Weights of a small transformer language model: MLP 896 GELU, rotary positions.
Each number is 500 + 50 x the weight over its row's rms, rounded and kept within 0 to 999. Layers, rows and columns count from 0. Numbers have three digits each. The size before them is the row's rms in percent of the matrix's.

# layer 13 MLP down (transposed), 896x448, rms 0.0802, rows 548-669, columns 112-167
096:567512348462457515477558524452435555533502527526495558467416463417513477497557552562418533467550453599552402493501505521508517411463451457459535558445596400544487584460
093:522494525536540509540434480465469601485445527502535474445477527498533552563518586554405542593519516539513481572507491587554548558434535503514558420489525521555474474556
102:474487449467485478465522601565506560484429567578491520502513483545546599471509562514508562479430519488592567487448515453540490528505423525529479398524516482511463448505
122:581515496438505597498570436552457522443516503489475467494546538469454487485477515471419606524557455336551458467539451544536516556606501511512366506478484490378409606523
106:429476565512457459577425458511405473500431505566442491473513561522507523440476468571510466499520488426505555507498475531484548568578462502461541512512498511467408482474
094:441480382467500525458484493426489587520477443461517539525490473564537487494491472560467489503428571539477526565476540459445440499472471456460512460434443562430439503559
102:475555732465514541408520571539448456452474409516469499535499555537473525574545517554528437492533526463520602519506495522505523563543540461531521454571483463512462554463
097:502632661488457497472485468530554424428495477538585493432579477460541392552556427482459652443514474538564484491564472512517492502571584550459451500534518442456470528516
103:485578497493535557450495477513505574560454429571468426549523533474484502480479444443467591426463526523476511469515489534550576482460373595479525437584440498580444425448
103:431416464579486537420461486487564471486490409401475570473441529617457518468416529517544541490494521466534508390490450578458502452521582496479434533498501541526571487487
101:515545521486520495471560457464443404521584465466498536557481522505504424502557488473519551481536493510553495509451476429560522503506440528522536498563533506543496472485
107:510473411531392530520607520494537494528452489506543454521549419548470508513528547487461566420479504570493575496391522418471438448554460476556436493537484569518461543423
098:560605401431496475577450508534501385507483485536512495491503494507442410534555562564459543517528544550489468457538543424483472547478491532484486477478515443633539463458
096:447469638579514507488478535448514481550447496479411457487493495458431569466498486456563479526568446482493506565490497510562509562519495532475516548456427441465576466460
094:569478481512536530550519593539511539431508462509525537527460509531494473532579472530479571516589552449493472526465556506479526494545488478486569523558395528564498493519
099:509513533537457487571513444515409593448477486586485467466464485512501514477590525555577546558586618506576500453542530481487566574470502496414482510489471492530552412417
101:419516513509520469482539577579523469491479482447549557470505574476583507567421473454482557465576471575519498479588528418471437555474470433486564448493520544634467537498
087:499550441540471588460452541520521487547423425481446555524484516489540485520503490473443527448544528491581522502507525513490510504491563546555376574439444585487471518532
112:463468272530507553486518523504494498540518509551456485522486480523480475532423509486482464526472522511482568496518451465516530529474537505497529471463510474501544508525
096:442493469579488541463554496517469543523429499524489515502485558489539572470505555552538551524533502516550579468507532442467579457478551421470479495440494523448521443484
098:491481451535523596574541441556433498591477536556417431523479458507462479505375434475493457554528561556526538498484524602512480447425485555491413605531522594538614490454
106:422517468503584449524454522487424439504486517477546503497538476557478553455572535549536515610509510484519609585467429512454533469486474487475504454490566435450471443385
101:551546518566538462452417552544493546416462518424520450556535512464400545512490479621526488543501515556462424519628509529462521526474474541595429494460528560547501532472
091:551565337423501543527514551536542480636424595497461521457501527534514556445496502475573512441665523505630491571479524460528542553526519466557518511475526551547446545479
108:519551515494515526472587538497482498505427541496482447562482542554561602543495462488489526570616525543433539405620470578524523468436542478491516420522399444522444494399
094:465538503492481472404462524518476473529468622571455473534467502577411532564478578503478495479543608456527378467497458504422483607426502573565558420434458505503537522620
100:553458455559498533463463561471529499534591422470501412455573542486509526524411536506485567545417461500531559484457463488520570478561478521606527552478470507529479437504
098:477424434465428527484519528544476538528461426432518539564453488439492488422442452510500549444449459578499527412538473477488475576497573534608489522506557605496407428532
093:568468465531512583442456408483506532452536527445541559588542424497546391481479432536443535575467499489518480504566468556576559484463528497391411571452481448400505500468
090:464520489551526442577553499418503448483569536536535596538556539549452526514446504443530553499392501479562533484542510502604500448518603434519490517538409512495407466471
103:459530537421486452433520584495513496592568432432432491570541459517436472462472506412535452574427590552545593488445444551512532568555509473499428486561477565562447473467
104:459484491485612495497496525498501522520490539450453518533448559557573626477474518531509547558513513496486493497511490418527469491498487586540468472509524540504443516458
094:528503285555478507452523485527579523525641481483525501560504512489476566529494468438539581542514537533520543562546450541467552604436535567477403456528471508516488474439
102:472459516465552560598572562561509579461608546521566534488550409537484508566548515408407495453578467566493411499438511520577473575465444470492566464531462494535545480470
103:502536464537527495504478476465479497539542455427520450487537521512438532426521489422447490499504546501549528524551565586450480532545478482587577565581510466441552417478
093:520530581558484488419525527573414517464485580432588517506571496571491522530504529444418517589557467519440510494549590497451495443571543504546456438543491536482541482552
092:341497623494558529429543423490512475517477444454434596575479502516495520534529511425575553522457544508434496443482581480566468546578546456469529514519559463527520571588
103:487546553554465493482559429521482497467431505469551491507462568558532516531556486430514574475458491502556531534526552546509450452630561575387612546531549515480506466528
110:567530496437443503418506505540551454588507512543520425447520467423415502531521605551496548471491403506498611529483470472451508509618522505578473443551579497553541484530
092:436513428519487440576488505441534452494526440460493605548515392452489519511559436513475425470555479456503571407493577525492430528551493492489508439568506431522560482416
108:435532534560583519493468483516475461595520449593484614503414523394531456476483443481548505505585492506397416564504471495562493487484513572444518530502539612504502465470
094:504501433523509561578432505534512596436463441558485418476396548530530438433666465523497476487527392616505487559492469504567539496516464573482540479500552505447409486567
103:452445660507514459440542518540439502521449511460487453495533484450524536462380544484523456463543511525450500510592506499525448480519487518475411495519554591508478488558
089:496517419492529486487524466598448467557483491508533588456501511525441517484453594482473504462522548517655461370531515508571489506531436468504478510528516381528444453422
102:526488591592467464493513416482523481566551592543382478521496528453480458475484581500553456500462493488528525511510524434527440463429470496577473504518546476423524487524
100:471503452591491528494558475463474568573483475521472498428451540579455480534629473502504630564545555599439398536573518508525500503470539468504564510540488442437532455543
102:396494521518521446479416502445513533507428612511502527496465468538442539452533429522403504510560415516538498538519563540502508526536470551542467546628407565415587452506
115:530528582477437542468488477566501522623558488503424487494532544462549558499462512494447544521528560486504492436564543549502496511494463537476495551543515487508474475456
103:475426307398467565524434623479581507513526584419511401406478575543507521574492474494416402436493524613524514535515502536552516427490619480488434491512465519515420459447
095:562559575600558465433565440505453477572571557526383520488537479456423416492516547514433504579605560582553482505586449470492475562480499518590597491529495580538459493556
107:537483541579461451548570577447513443431565540466522492537473541424514455514495486441505526454437504525489490539446558445457478496471506475562564417483516530544571494431
104:469508513467380496521463566427524548474460472545514505420556438555572513509505543502462507451549496525514523529480462469512559527512527490537557532484553480486554367482
104:549490564486521416497577648447527495544563497430530519469508473505551471579486456497588449427549590462554518568507501452479533466481490517520465502494411555374425579437
107:457503489475476619515443563515553578378564476590420430428563532557523451587531551504553520567527503545466532509496542477596549593466441531532541499549514507424506504506
094:485598520557488504520576521477443470423530505555590450484558540532529533518506469554496565472622480537602383510440524428512501444526454637464487503458528467474511541595
097:489503384591552492486559451503443485524494422539578492462567527512496434541535507428499552522500448439526480441537565472525442595427468579569493528474525586491496479367
118:550654535456536512449538434478594540469510566488442471417606530419469483587527497433485479457479478428460447402457479446500425540535565459452541490490508444487543487608
089:494494323505471484477496427418640537479536561456561494460480470523457540473519555491497567550489383535448542501500523512451482504549492474519516519481597589521510514459
098:478482440431528415535496481448542529539493514541432477454518519573582518520490494497490466559473512513551525534478469559505501475535542537482439558503449507527454557445
099:484499543533602430541452493594524430454520524536506485472555580610468516532526542499495476466528520508489534578606452418517526525480533476518433474526525498507474500457
102:570469438419472479433458531537492484499476588497464498466453436479456582470508438379538546470545487449434539530492398431509545497525565536596477575484483510444515491509
099:399466491552446485426550423481532485549509473513555435524466512500503533474439473478475572495540441474439570656486495473510535467466491525517573605440554484464572580419
103:475470517495499547576578516437486378553466513484404500473545538530482525530455473514556506492422508469441502470392559537497482516572583483464443520525497516383537588523
101:531471476566542480462556349487519477474488466526448539453447527470480469469568585473475525418492480332497480494501491485471587533454477501600456517490504422518450417449
095:518542484523527531497533563504456524517452520593521500491519455575524389567506568545532562484539517527518503472399476446528528499505461552586513619535457460469548472516
103:588491512479517446507500563532512428472572464625490493471531564478503525481585474540501509417519516515441566524488539512561547466533435552545500563525431439437450515559
089:490516550573487532475455559434487452405541431510581540456475465569473470520583529479477549514575495557440462388462495451473530466527484467559459536477528460548555472534
095:484523415522486553473468490526519487564406426497461544486406614429447432541535497481491608453464461529563511543533484526440509491511564461475486504497533526461519407521
101:504459489537495581550540495438539459537468417369540417487508530455597490471593443531440506520498481527483498519450476456550480521489485501473415498515558435516557535502
094:415489337505519529558413530454480419516477476500564562464537559452460499525511483643542462608433530483433455527549464466465537612545530574474491489472461501425563379413
104:482568484440539492508582412509433569574467500525428524416599437355524472496490558494503457462550429439532562533414481470452548525507434465497459502456473517445489493481
110:473552409556632504531519543453535429401497519531550498411492497549518456507494470530613572561531515508565452534495508481518494496614487545488513485492471450411624491532
092:589502581495484579530485519590499498515467468467466474448560494473489477509486543541567496523531536523477502391470479441542545488418597519542450454555437558477427376480
098:421485514429582528580484447565473463525539649504419518466455508417476529437435585423471555616551533462485525461581430514610455482418546535552540484563515486481443476518
108:395521475549612505464603518484543501464516449473442578507508472528531421526469490458517444522460390562565457534482450409518440520454481456438499503420590407433441451530
101:458477385417506481477560512541447512531393473521512568516494510451582497492477556450394504424401505467530581509467517479556479510495522517537508424501425508516520462452
095:496550484500553541554451556529505470499561518495555563381518531429574602529512424462496424532494569548467470541480485406488503520493432632460587477494542503455482624532
093:506598396504424553419514602514520575480498457473437459450510491564476550515428507487600563589476533462538524553444467513337471522493483521495504546518452497522513415539
103:510536574547515507408473559569512546483517412554474462422476571520516463548503535465541449465540439428588455422468422459510615486505439427567469583408440436386485579498
095:439479473515498512519533487471574422440594483572529492507489442470464526609559449491388596531448528475561512593453517486476560428627475530503492484574397527541498556454
095:503561442418450579559527479444493521528482536506440483508438478449420507483527475483545540487453529566542533521512552505463481446538538478464467588400543453401511451479
101:531518532623444455417508467507503324468538516433448504527557527446453528475529526465572556481438499484461510443464504488476406512431464463520508455623617436497472503555
102:563501515477504409507446550556400558574459512541569494459481551500566518540488521571500500499439555483523469452508439521514470550490501525491535464404414503491524483476
092:519469547548489478513451566566583365482446488470455485495509549448441534618446513482508616563460590447542469522471558450463521619500449512471511537531521482477498444510
094:457480458545503488489471455532417495558496486514515521344506561435524518511467502453490541502521541506446440549491488493454489559512475484542512500466553581489539521480
101:506543489563462465504477519487532467466459531627580510485499580422554521533421610469561544441510528509589566543446496585486538501399424607480592572417499526584492544476
088:569541213501430486480549496512436465433457554493524509472498525457458519445518598477522531438578485556544536381525566478545504581537447499498459503558549483494429544493
104:469364578545511612542484528455511464570550555518515451550532479509459510462587481456536542509540487509484485523511519470436486508475565536506618490533537573468585423452
092:514422536503416440497497571421502502432517516576494470519473424497484470593383471489519407452526580587542532461526543497492459540528591577514487440579514534477497525597
104:535466464494399450479494522494547540523499547438575498517501426492542439513624543453636618523469528534532523572522517413479611492416446440468543506520438512500503496461
097:458430517459520437510481447435492493393542524475524479550449435487468475458496438519570432574470490365459475469534455582429561523490546399410560384531507436536467442554
105:436456423485501495484583582622504515529443494441564456489462531552527421482422441441525525559497455523517500503558516504508512380487477528428454549541459447454520462503
092:481326617473450454477505566484522509503553491538522496487551556543611538572469534539513597514460488498523566500531403490491466496508520463471534517499467419433469555458
107:553460559492541523537557499626482567459494462578504508487512471626409477520496398455417506541477527443456532509441442464529470521497510555514519534602495476535530523509
101:462596644599426521531527607529520529548479522479530477485535506418500524448393503427501567527502474505485464412493466549451469476541530485569491604476435503492474418457
097:420500548577462528451431522513543543558511491498437543434511491550531463496504510487472457436437507511479506503531443517462601419496495561545476619536520607436614479435
098:452462488559450502438443504475561483582493508428527376412514534493472508552505589430445564513417559461480430401465475500479495515472562489440549574489535433492500515530
094:546449702527373421499501576472495494558454458476461504425436550510476478431528514551556572438562503557520458481465435498487553567454442473479510452564486488462463590444
107:593536379558516451525504538528583488466517496464524472447514448509540513584532463486542533545509425465464516547541519457514562445540444511504448538539506504464493482485
106:543610604579592413479591542449599456470405524609517500521507427518427498479510515516510585526490453484535444514501518469538541435513533546478432498534473543560576484530
105:532508569524498507499527490445512608562507493429490457520456521482538496387477505538566482449516498483470617450489459461552558500567532579493479555546488555446552497495
095:484530463458465464556535496448501570509469510533503572402547558546463461548534528516499527589519528503332485565498439454541570569517559507381525530477483435443481549490
105:487520502568422622544510515621489392530510577571489425482500625557446567508541550477439484528465486558548482504513550542484500399538464501485552446508551564486515534548
099:527511583509537534519533456616438511519496532580494491529462438561442469486445453429496508462474535494466470510416460490554444560503451553525345446413441517485414554490
107:531576531506396536455500570482518631500513535503477496466488506509577453512520489553551458614422459445378501525475502545504548497444479528567526512447425512480561484542
097:567402450607533504441519486462546604539544534569536472566564570499432504475558536435429530507563491429466568530511494619521490571520560473405462490521532475472484535406
093:587477507473455451474571468517544537547497517544504465535500494472557543476463519527511475473448627461549542608461436521553422512546572514473547527589555490569462562486
083:432542453500509476497472471461527409511441515582469501514515466499444577523508557465507549452490465508553469437540488493458535541455463493537499507474489438486468476496
105:478553479506547507472425476469485516532464506544424538540553471481451428471522451487490387516535624460561539471434471442461504462379490427533496477422512478519487518503
112:456441385572483576426410542494517475473458380591503539581525450545476490544510424517530430506535528463468413535483482523484535516477483525488548460539497455519523521438
089:496520612480513474519392488523474456541569460507522493463487460495453451540477553486443534479578465469452559435472466529519636488456451620495587475433490546489420476431
095:450485476512465463467587554483520548500401440464541482612583505439528492555525525472570457497400496536532531521567447468509570492470478443534529566426537499534411386495
088:464527442524485515525395488525558560503567507493431471431490489560434528445503480507490454466575490497469512572415401504421609496480539526521489426509530628483519524399
107:564520494457480510521559484510519497433477585583534434534614502536473463448473463516433426537518507459483439540513518587520495404503503504466427400590459433367545527409
106:466529479493507526515429577566512479524479526484492502568543466477669529553426513530403519475503458570503485485502497526507440515492496503489542496466525470540501522465
094:556451390455472523506486438532511461512498497521482478410443420560497519468494514364463564506535487531472510493354482420463507535500439482466589483517505524545572520547
098:468485521502503528447555485568514521452551527515556502599495484545475453456528478443473572422531514471482517480419482588556546430557556503543528463419539555450433506504
103:499458547522543495563542441526497544632546508500473512497539452567437470456494488487433498607544508514510536460526495538502501466417563602532525504446460457535439481559
096:525574383534510550429548550496512488461576497576495529460525542533510536572516564570527516484406533494551514474607523455492471495451514538524482520468501543501434413559
093:437507384561548475449432442488424473535567463497518449498500471574507480508518452513532444518468444448403536438482523542556524440444448509461516462458505491500487515492
109:554514487542459482512540483516459489494499558481539442442515481499505406558480462476550453483442535483489340468509528537496570407558507534544510473514540589469650485562
091:521539389532423497564385426529536628449578491519449482478573525556420428497619452474547435498472534465516472508528443465520492585440492507543496486579490557504518486405
# layer 13 MLP up, 896x448, rms 0.0703, rows 549-670, columns 112-167
097:568404523581551519467508480470540450484496515419540572499454464480535494667497555511561495460507443564465462612465391458353504489572485537487535567512517442462517454612
099:516502567490480420491522485500590526501492572529491536558498508467542469450501416446538552478466490495562416528523511544534387482489552458430439463493482545459524530469
109:479515406487443450517496452543505613629513575493444572460470511486521373495599463443564494591528534437420438482554489533496520522549468532510442506476505501501498414491
103:516515458439453487431382515487479437467495427531503436492477515465530521516458570571519460506373506562430464467379503522507426598527533525477516560561538525494397600490
106:569569430460495514608484515441473443429486543501560472514423571554492577437555415528494593500546547462543416592487499511516483577506592405517435525554433443511526517530
095:452538522609597464480458468385572511501504558503596473520519485508514511415474505520569503561541546383546444490554465590461580455492449504507478558620469480540564482454
104:490515457608561600454486542536403515487504435592435525468559492535490518577471530416442509510546538499440505588474498554514490496548437436571493475611369442524406516417
107:586570600432548445496477423466472538602451513566459495532529457503435568442454528483461526444504510484427530463575463443452472512522554440434501502566525585571556452464
099:449537454501476547487495518484554476393508492463461481472489530510478512572521487572558522447484417461475472512515473563530507429537499552599477568535502435505409416628
098:468431471508468492496504436500509535542410436446408439492593556541478536595407481575495537460528528456448509465483521510470530506528520517427563413523573543582573569476
100:568469365468417514534542535477513454488519549525538443444575506494477501525595407516419612498497492515543544521465440589553486524466530479468567515462421550481526566557
102:470481398490563481511493552491469463462508560475565473493468524481493487476382441541437410599533537591507461464475466540524500555566512477479513468513465663503483548538
102:543504598502497468559541523418467477512587562455490425522376395561460508559467426474516449429522433585430502401631507406594539514544557421454383433502443505430458506541
100:535580585617439494486437533477457442521531474613496515491464543563519434535511550497620543534478500511449501559468425534526482433539506566550478526427552509474416561563
097:549535580510414451549519465496557586523460458464544514577498531501411462495511526504506569537530533496528460512460425569484530543469421590576587532484521402508471599496
099:489464448469540518498570381488460464546532471466428434550506387500487557438449502477544469530580441449502390544517480471497489501483526496466502536574496453425469453531
093:561506491469521488429472557393445606490605431573494448477506594506451525488514538420538522500543579508510555509486454459498522403575550554552532444527422556460462495561
097:488424474504560533463459600507490495516486502568440445501544498408435487456508531509488568485528597470471457495576508514525432499507561530449502485478458557549526446524
092:497443386540388549524555557482515547443496487518541459449509520500500465436525529518483551504544533494436466579513454575531470477475486499460607511501513507472458444474
098:536479684467481450491449550537513588482467463380442518450512511460510495446531535479546484513437552509580460482451517486407435558551494508533465498501505461483434547456
107:521497413527604381463456482558457404558510541404500536542482453550467519518496557391522451589503454569438589441452517468536522521433493489526522426533562506488498556453
100:467610558486548494550416491567445497528532460549532616495453520512456525577496515485553490596601478559508459552450504573455403440517449565507465508482481524480446470497
099:502507481554503497515469479474438612498478556482456478488498431473510531507488401416516469502481515509545406523489559524477564439505481453504471549421616530477566586502
109:461499421547601516489492492598552530527484565488493518471395535469642495576436507514495472514514484535468424446441516463593483569490541418489512466566523598489532508453
097:531525470559414493610516582510561457522509502489475521535508483578476530571595487476627553461507538517525546462497525553521569475488514445604445460545495523479476601550
102:527457495400528528453528539435538545601456434548498495522416489602439506482529506455471509501425419571455473519493435472516481512535543433512483458455489522491503506465
094:547483491422572552567588470506475544538532566460511437468572549426430510502468542499510460477441476518524521526541437523507548508507484517565547619445546531483465489499
106:602461552470512570487494485538526472523431473483534421470581493513470581517477519556559581509496482489538487520567499438504553516510537461563501493540509470450529447524
087:509509305504560557447476516498563558431507441503557471533489476485535434499561473534495431543414512510444529539521410512438529483444527468535441552408551467563427594544
097:458656520497426449547459525566467482437402433569464468539519507550498462552505562395473483538486503514491550434488618549508593439492575468586575462565496499520613571485
102:502452476548445426559481550498464495534517563344515543440436485451590505478502499439568460450512449509494639499394576538493474469461500589485524547512474522497553520453
099:626435552453512495545502456610541532537509564538396480491552465497484489523477434464524525449522547475501493473444461498534424540517512505417472495438548479568447519580
101:473466499562571551477480463416537457517517442521490498440551456379481456578430501527481579474530537466481416516545503478478445481448458537529480515583449462516566556481
106:482442456453514490533483491532544485508555545540473453539444502586527503544562510559548575553514507513523519419492459462512442545469440494495491519486609498489634484534
100:518483451500515451535529530517554507505509557422510518471568430461527506492632401511445450609463430457575454544535562442441439484586514504557465585466568482483448560583
098:503548457536526464439520480510594514493471446398435478559526506485490517441511512576519502509479488510531537459517572519583398491571518411502472523494548433533488541450
101:496471463519521492552502468520512474487523466378557535480433486476431427598549568476472546487500509409478499548534506458555440539468482517462454550515455499584459535606
098:382419603560458533536412490528504488484506471537512469531552524522621525357502532453515524525569415488549488533407559512495492485400481407476486537501519481502457469487
098:493490597518565587527435569555543512519543401480576589415432538487506587439538462479501478530470457549483499528548409488403484432487480533557436462504529498442575593485
100:524505516521457567518486517495530510542429449557506462502386430428526511473564415541480506461573511535483466489552490564552470536478452454515505484566526560515517450513
101:481458509545398520506436501445414633500474479434463509504521418444429558480491490539509501475507451466528457531521415465547586450651462494518511495475510447445469454500
102:492475607515517444476515524404448492529516574466571495492444467494557487579480581487484462533607453513427557491558569456582489538484466513427438491555390442507496460532
096:527575496508547429524551606505545417386598480522556406413497433508540552531592566579476555497532525539508483581542567532599410439527485531501483527540450466559594518577
099:526563512472506588514536541461455499486526423488532525517559515504575487435497455470470438508541597451495573485519570545434498407477537469524483432509449519587471435485
102:531465525499499515475542481445492613515500537475513483529514531543425491505489542594454467481617519518450399535561513505504495506555495446490610501538391470564530455419
095:555588475531488549520489521451507542523485506437419438515530513505560483533506501532561466546512514468515486540404529541518525557577427459504486440535488540542484543498
104:525560541507390489464380446548483516522547539595432430447394474465447447417534449448474531565608467451519488604499422398456513471604459508473449600447403486548396523463
094:501456566538470479508492533444444552466463516502459494560455401535530529425530480481448504630547482559525504585486541435567366491471493427489529487524589448524480414490
097:498520454445499466561526522497448528523457525551579473558546477517418512508600475466484508504425486468514605372515503589549522484586520428600632473545526471559393530479
100:562485460468445489588526516511468480419578538547481516446477485524502543477512431529487520590560462493484550422600460580636520493498515512444542422497519533396547539515
100:470468506430544634590556540556476473535462538598441592557521400610523525596568503493477472564541476478561439402492476458543491371442480525504521469466530512518449523485
103:454465525463471464509466570515609466470557494463439532385553579463560465534504423536478505482615525525490450557486440596620535507516473477590427576477477528585482476527
103:586491483505544496543571526522572416462467522418407522447482452501503501499504565404424545455604509491545530477492488519451420455532464560492551584470485503480518485434
096:496567468459486505412479478592530530484469549511477449504521516573491449370548517562441485530546463480563539449654510532517461534446514546544492572570451497517501499458
099:522528438481540428399513477485431522401478505461573470530517536506504481548548427583481390610501471533388496554460531460508503478453629508449448441404554541607576476567
105:514433473467503490528516424449457483550400426429492455426409425501448537502529375492468429536530589494504554490491519491525525403549494541469597505492428492473481540605
094:532484416520548573460511545531556536490493479479586497569594445591487471406485530579519473504548517537500505450522433494611513460516556499598517529569466489581531563473
105:547495470507507505549560593468541431388465403453516554525481487457486577542487522490534597532574517521450469532429514508528450480495535425446447455542410547510483553509
098:507497373524496442427555563516459533509406532537529523490500412459528538538506477501437523471512529469507409561523547480600466611499516588463465461531435492491460468541
094:520443396519485491418409548437537533442534597426564400411484516572473499523536559455455514426466536518495454534557480488515575419484518512396438516464490559468582552504
100:499563487498465546506453525411468533490510517477628442577460579386570482435465533404439534473503517518360426527519504520477447480517505570453477546468511459447491529497
100:503525478513556477599564457488553541507472458506530527456474535493417532526518486568611517486581534509473519508492555522616549424515459512582527490544594551429518464472
100:480523507535571549513561558525445399467520507471500516554565523521534418469511519503501645501468623522604516495523509523500472430495465417486475518487508476414444539576
098:499593436513485470507454495524483519512557461421591533574566465464555508470443437585525598543501471393534397500499492496535518475456502464471551453407447523441472502533
103:530517456494489563425502511497524604484472457428463531482569447503577442509535545595571509412470522449430463504491608510450429456477493460527576430478440504497464491498
091:517458499503449362575502547506502552491523471512502532463477560517511472483557512465473485553455521440512500511480549477499436513450484475407522493519417429454382491472
101:493391568563453524521545537525501442467488487448545540527477460530483457522579605477492483470503514544470551433444510536451406450431490547442446509523497488473532488489
100:502531546442380515512573492537418490397537420515596473449451537456467557469539482473452527533503465535530507425479503464465445531416537464534539559519424611453499503587
096:479532471600448457482373491517599654507599490488590526622397453543454438441488536530542415500461450598520487472469422413488487514475474501430534510447467566437600517489
102:502599480514484495491485456392468494483429485516521495430542469503505457507510503533556488501577558497546522412507542588459521560568424499563474584572464467558463573442
101:507507493581514391471527475456482482484549493517501435476446474522518343500556524496510526427527526490567364542495426552493532405530531503478542565551474563519586528524
095:546406465458496590466488466504473560475479489535595457489582603510491472565557453520500502545542446454502569533503545534530580526519463549559509481440536390516530456448
098:562539447512525453447506503495588556410546591540640497483440519472504458506551591513435504398467556530530549540464530497525461542453519548472516422473482482448456441517
110:530402547470500560440416471448466569567542520561482489494526489566498571509510492460455481409475469453433436496533458497473568541457516492515521567469438515452442408430
104:472452441493420523539562477564486494490424497621517487517554467551480491419525450517563526597534408475517454456468500483456519514528500513433519544487523510476488467493
098:473555329535511472473511538467479466480567513466544434496589501515504470552552501607504613476415498472567476537529425514514502519419450560439469490535476506466469548492
096:547496404480504448500514500565568483557452470435513529609582453369520383562414495486600459522460506514537504476587528508492506460510456539496449521525553475448480488465
093:554500522463537542597463467462439443505549531388450539511485405490585502447543498552428547545515569549545478485535575476530510520611406502559514451479437504632567453503
103:470475546460508519404505576468472532432460444550560452569539486505571585591426544562402483433520550443504549542497479540477509475528573481480484460459588569477485492408
107:438455552476528436477502528573528447433548383584540492458584571478574480471517609541672448525511459509378460536516440471426546469473623495565480461448470468503484436520
098:576386555504508512451491580493504456429568568395520523497565568511475455580495570505485547482565506549511549570538454427448554521505445498493465461484343456455506487591
101:486523473457436434409456561565500542487468466486583593552528403543496584548593537498503518482538549460495394545431481542566405508573501576455525558509460483532474504473
093:533420479472504559438546449507513527555619449491595381580452499528550472539521473502383413474481481497458431453609483464433503403558561486553489504522421477522504427502
099:538455484471529566552468441449471491462471545413461418368529491511450512515545590450480481513561531553497469530566525551586453495588516514443486520488604507552461492482
103:476622567523496594594477541433546438485446519538591525467451571409546458548496442557488465500534479575448550487442606484577496516483478429517512543454428491504539472479
101:503547501496561516433362524480565521462497538413477519475474386472546556555540530556527492534569629469450551434392442574495516540460488528447426486517460579501591386497
098:538543424520447557502431493494536517543508596425514468480518541508481529456537525459432579478491461524458530528530463474495557436451490477517527532503458524468367529479
097:554402515515466449568511507501495519492553513424459506519486422354549536450478497521464553574526507482466463636465531584414476535448441548489535506424451462576419475473
101:565431531472500609469511430588558497470511551514485497526509521497415513554416500541512479525455477465449502586418530488416529456529615537520410552541434495540444530421
102:524531440533565531510454596477452532534559578478572421510553483540519503510570511550507605545534487519539469469461502467537526479541472444560505552546618472436464484550
107:575480472452496492509486368633496622510476447479507455449500535619455450499426473545577471578513423472509532449432586459441491496501498500502378537503533489479428459580
099:595487501444499457455446528546575587525584505531594488550530566459580544533525481483473629523550524394537516482512498526526460472554506460457491532498551417512531529488
101:489464485419394581452519514489466425520455514471571537533450539420504513521502600535529503474455468519533516415454437513587569486496474602550471502491492499549534536530
101:456436487559493445450543471525523518513516442551435508403472490529423477416425502496505470491485551480437538541497547495571419549482413487476487579455568467505569517582
093:434495465537482451499504594384487486459560545526507452562525498545550506550547559581416447595554509571511505510524455523485527478541502479509475506540542541509432499457
104:460525599495485499513452538494552508589465547540480499463458467498457472358449532434490581472412517461460516552500470557658500585545429483434486603526495400420495566549
096:503482565568511584480503446504433523506451453509535523572498466545501547559501544471457545502494474442498468522444635546482526466486482476536461585449508463491398597579
104:517512438470462522547463543500437464488494466436477621475533462480573459456542476483510535385445581471416477538685569514544529456510458558474582614494487529565492448550
101:508447401523538535422481581494548461536470523524586551528528478522468501511506440509499439497438537605535555502486444566516520556433482508509522559482411473538501518466
104:562551500494499544491508567481552489505459521580497500542554440422432435470536456414497458549556500436480486444431437523450505539539465482531502503575513437540497413498
098:525503438479530539428471472581501436608373500485533560513530379513457420543484533480528495417478422471571525488513577471457523567400538458441520552430467515464429592550
101:558481476593522468456435512411488513534533517553431494466497485577530594579474520554441421579499439578514553485472563567486474447382545486461460601547505461496513537565
098:501436537498539513524605569431536497461488583466519487416526578561538496423464554565578597485559541494438471471409496607473565450543491520633524547605551442514540624507
097:435465437557470508483561455434549527441496594508496527505495537418456440544609479501568509511527401557492513524508406495578475506479548493493491470526481507550501488498
096:466534409513559423534463493532496604479455454521466416458554487463409522464463532540566441490528582503555485465431525565489434515508452575456492556452405585499462592465
097:584497518564388519424459516513489444568394562436535468456479492486440525473432507601508517525454523471480520460561491544431574522572553481511440510477567439584525535466
098:535574568546582474390468463494465493488393545491506515487505455499612468466453481472480530522547557567524549484483453490521470469500475501572493558408617493579448438459
097:539553549515482563493594514569429412523565548477479527435451476470519527500559515417473605418437478513477458506491464527499573595628527578495508566608404499539406541526
103:517504476495530621508428550543452486518582492532601429501424416508498487465469443530507480497565490502457457503471473604513504516483383524469505589555546522490478432436
094:469483571500577510540520503511530549439506538453576531512454599559521522545606456539511502470489496513486523547455454414490452425492517533553518488462582448533466536424
102:537499577582438546430444508548521481460490571515522610625465493539414619479452444516513445456453454480390519442495476439546529469465496491594493462493480541433521556490
099:528530567487388484568421449554526488487587471485444369507548453564382498575603355515479473486509549467489492565507488540456576418536528501559538483452562523540553520465
098:451529448386479467528486481474553474487503542487359502468555502444525499439459474495513558538524537426426524509575503512548418488512589557517484467538563399592453528498
102:538483573480507479464433522516558564512518402515523494469461552490544467540455608468531543619537516469494502474528489520479615560516303455442434562514436546508563524463
089:466494397489508576553424522471529571533497525476485491552420441448504410534496495555565521554523504485490408528527498596537471414514503486482461556479496523485439561458
099:445525489491484428464533549461464536547386541555419484513443520487448488432476516401585522528554530451463519489519466482503488470525572396438438551524511492523427518455
104:469481500439465406481465521486446493485612548403431517450428522532454490415533482545577439519468475484455439420490557449423546463532495482645444483512463452555513519427
101:547545477537379521588454496457548617479465462535451475520381450531508470486518482443496526478532517421576539517526475524502506504469453533447460470512498578466483536439
096:502545416488535552533568546455555479467423541480473470577529438449544449428510484460482551474575531427445453576490577522519612501509513517548474588533435482528566480580
103:464491568394477596480540518438434541536499441459529599477569459369562555440555519600455526461444527551477414488507436518510611494437521470500452633525497510536439535529
093:466433511540491583484543478551382590448560471446413512483574487365599389459484515548447447523479386471569514492462527599465489474472517457556469521518452429539579479537
099:552438390482467487600461449509405549479477489522530489459527476492500565418544489527542449519524572555508408507467416476450429573495465414501490584472448478519492520452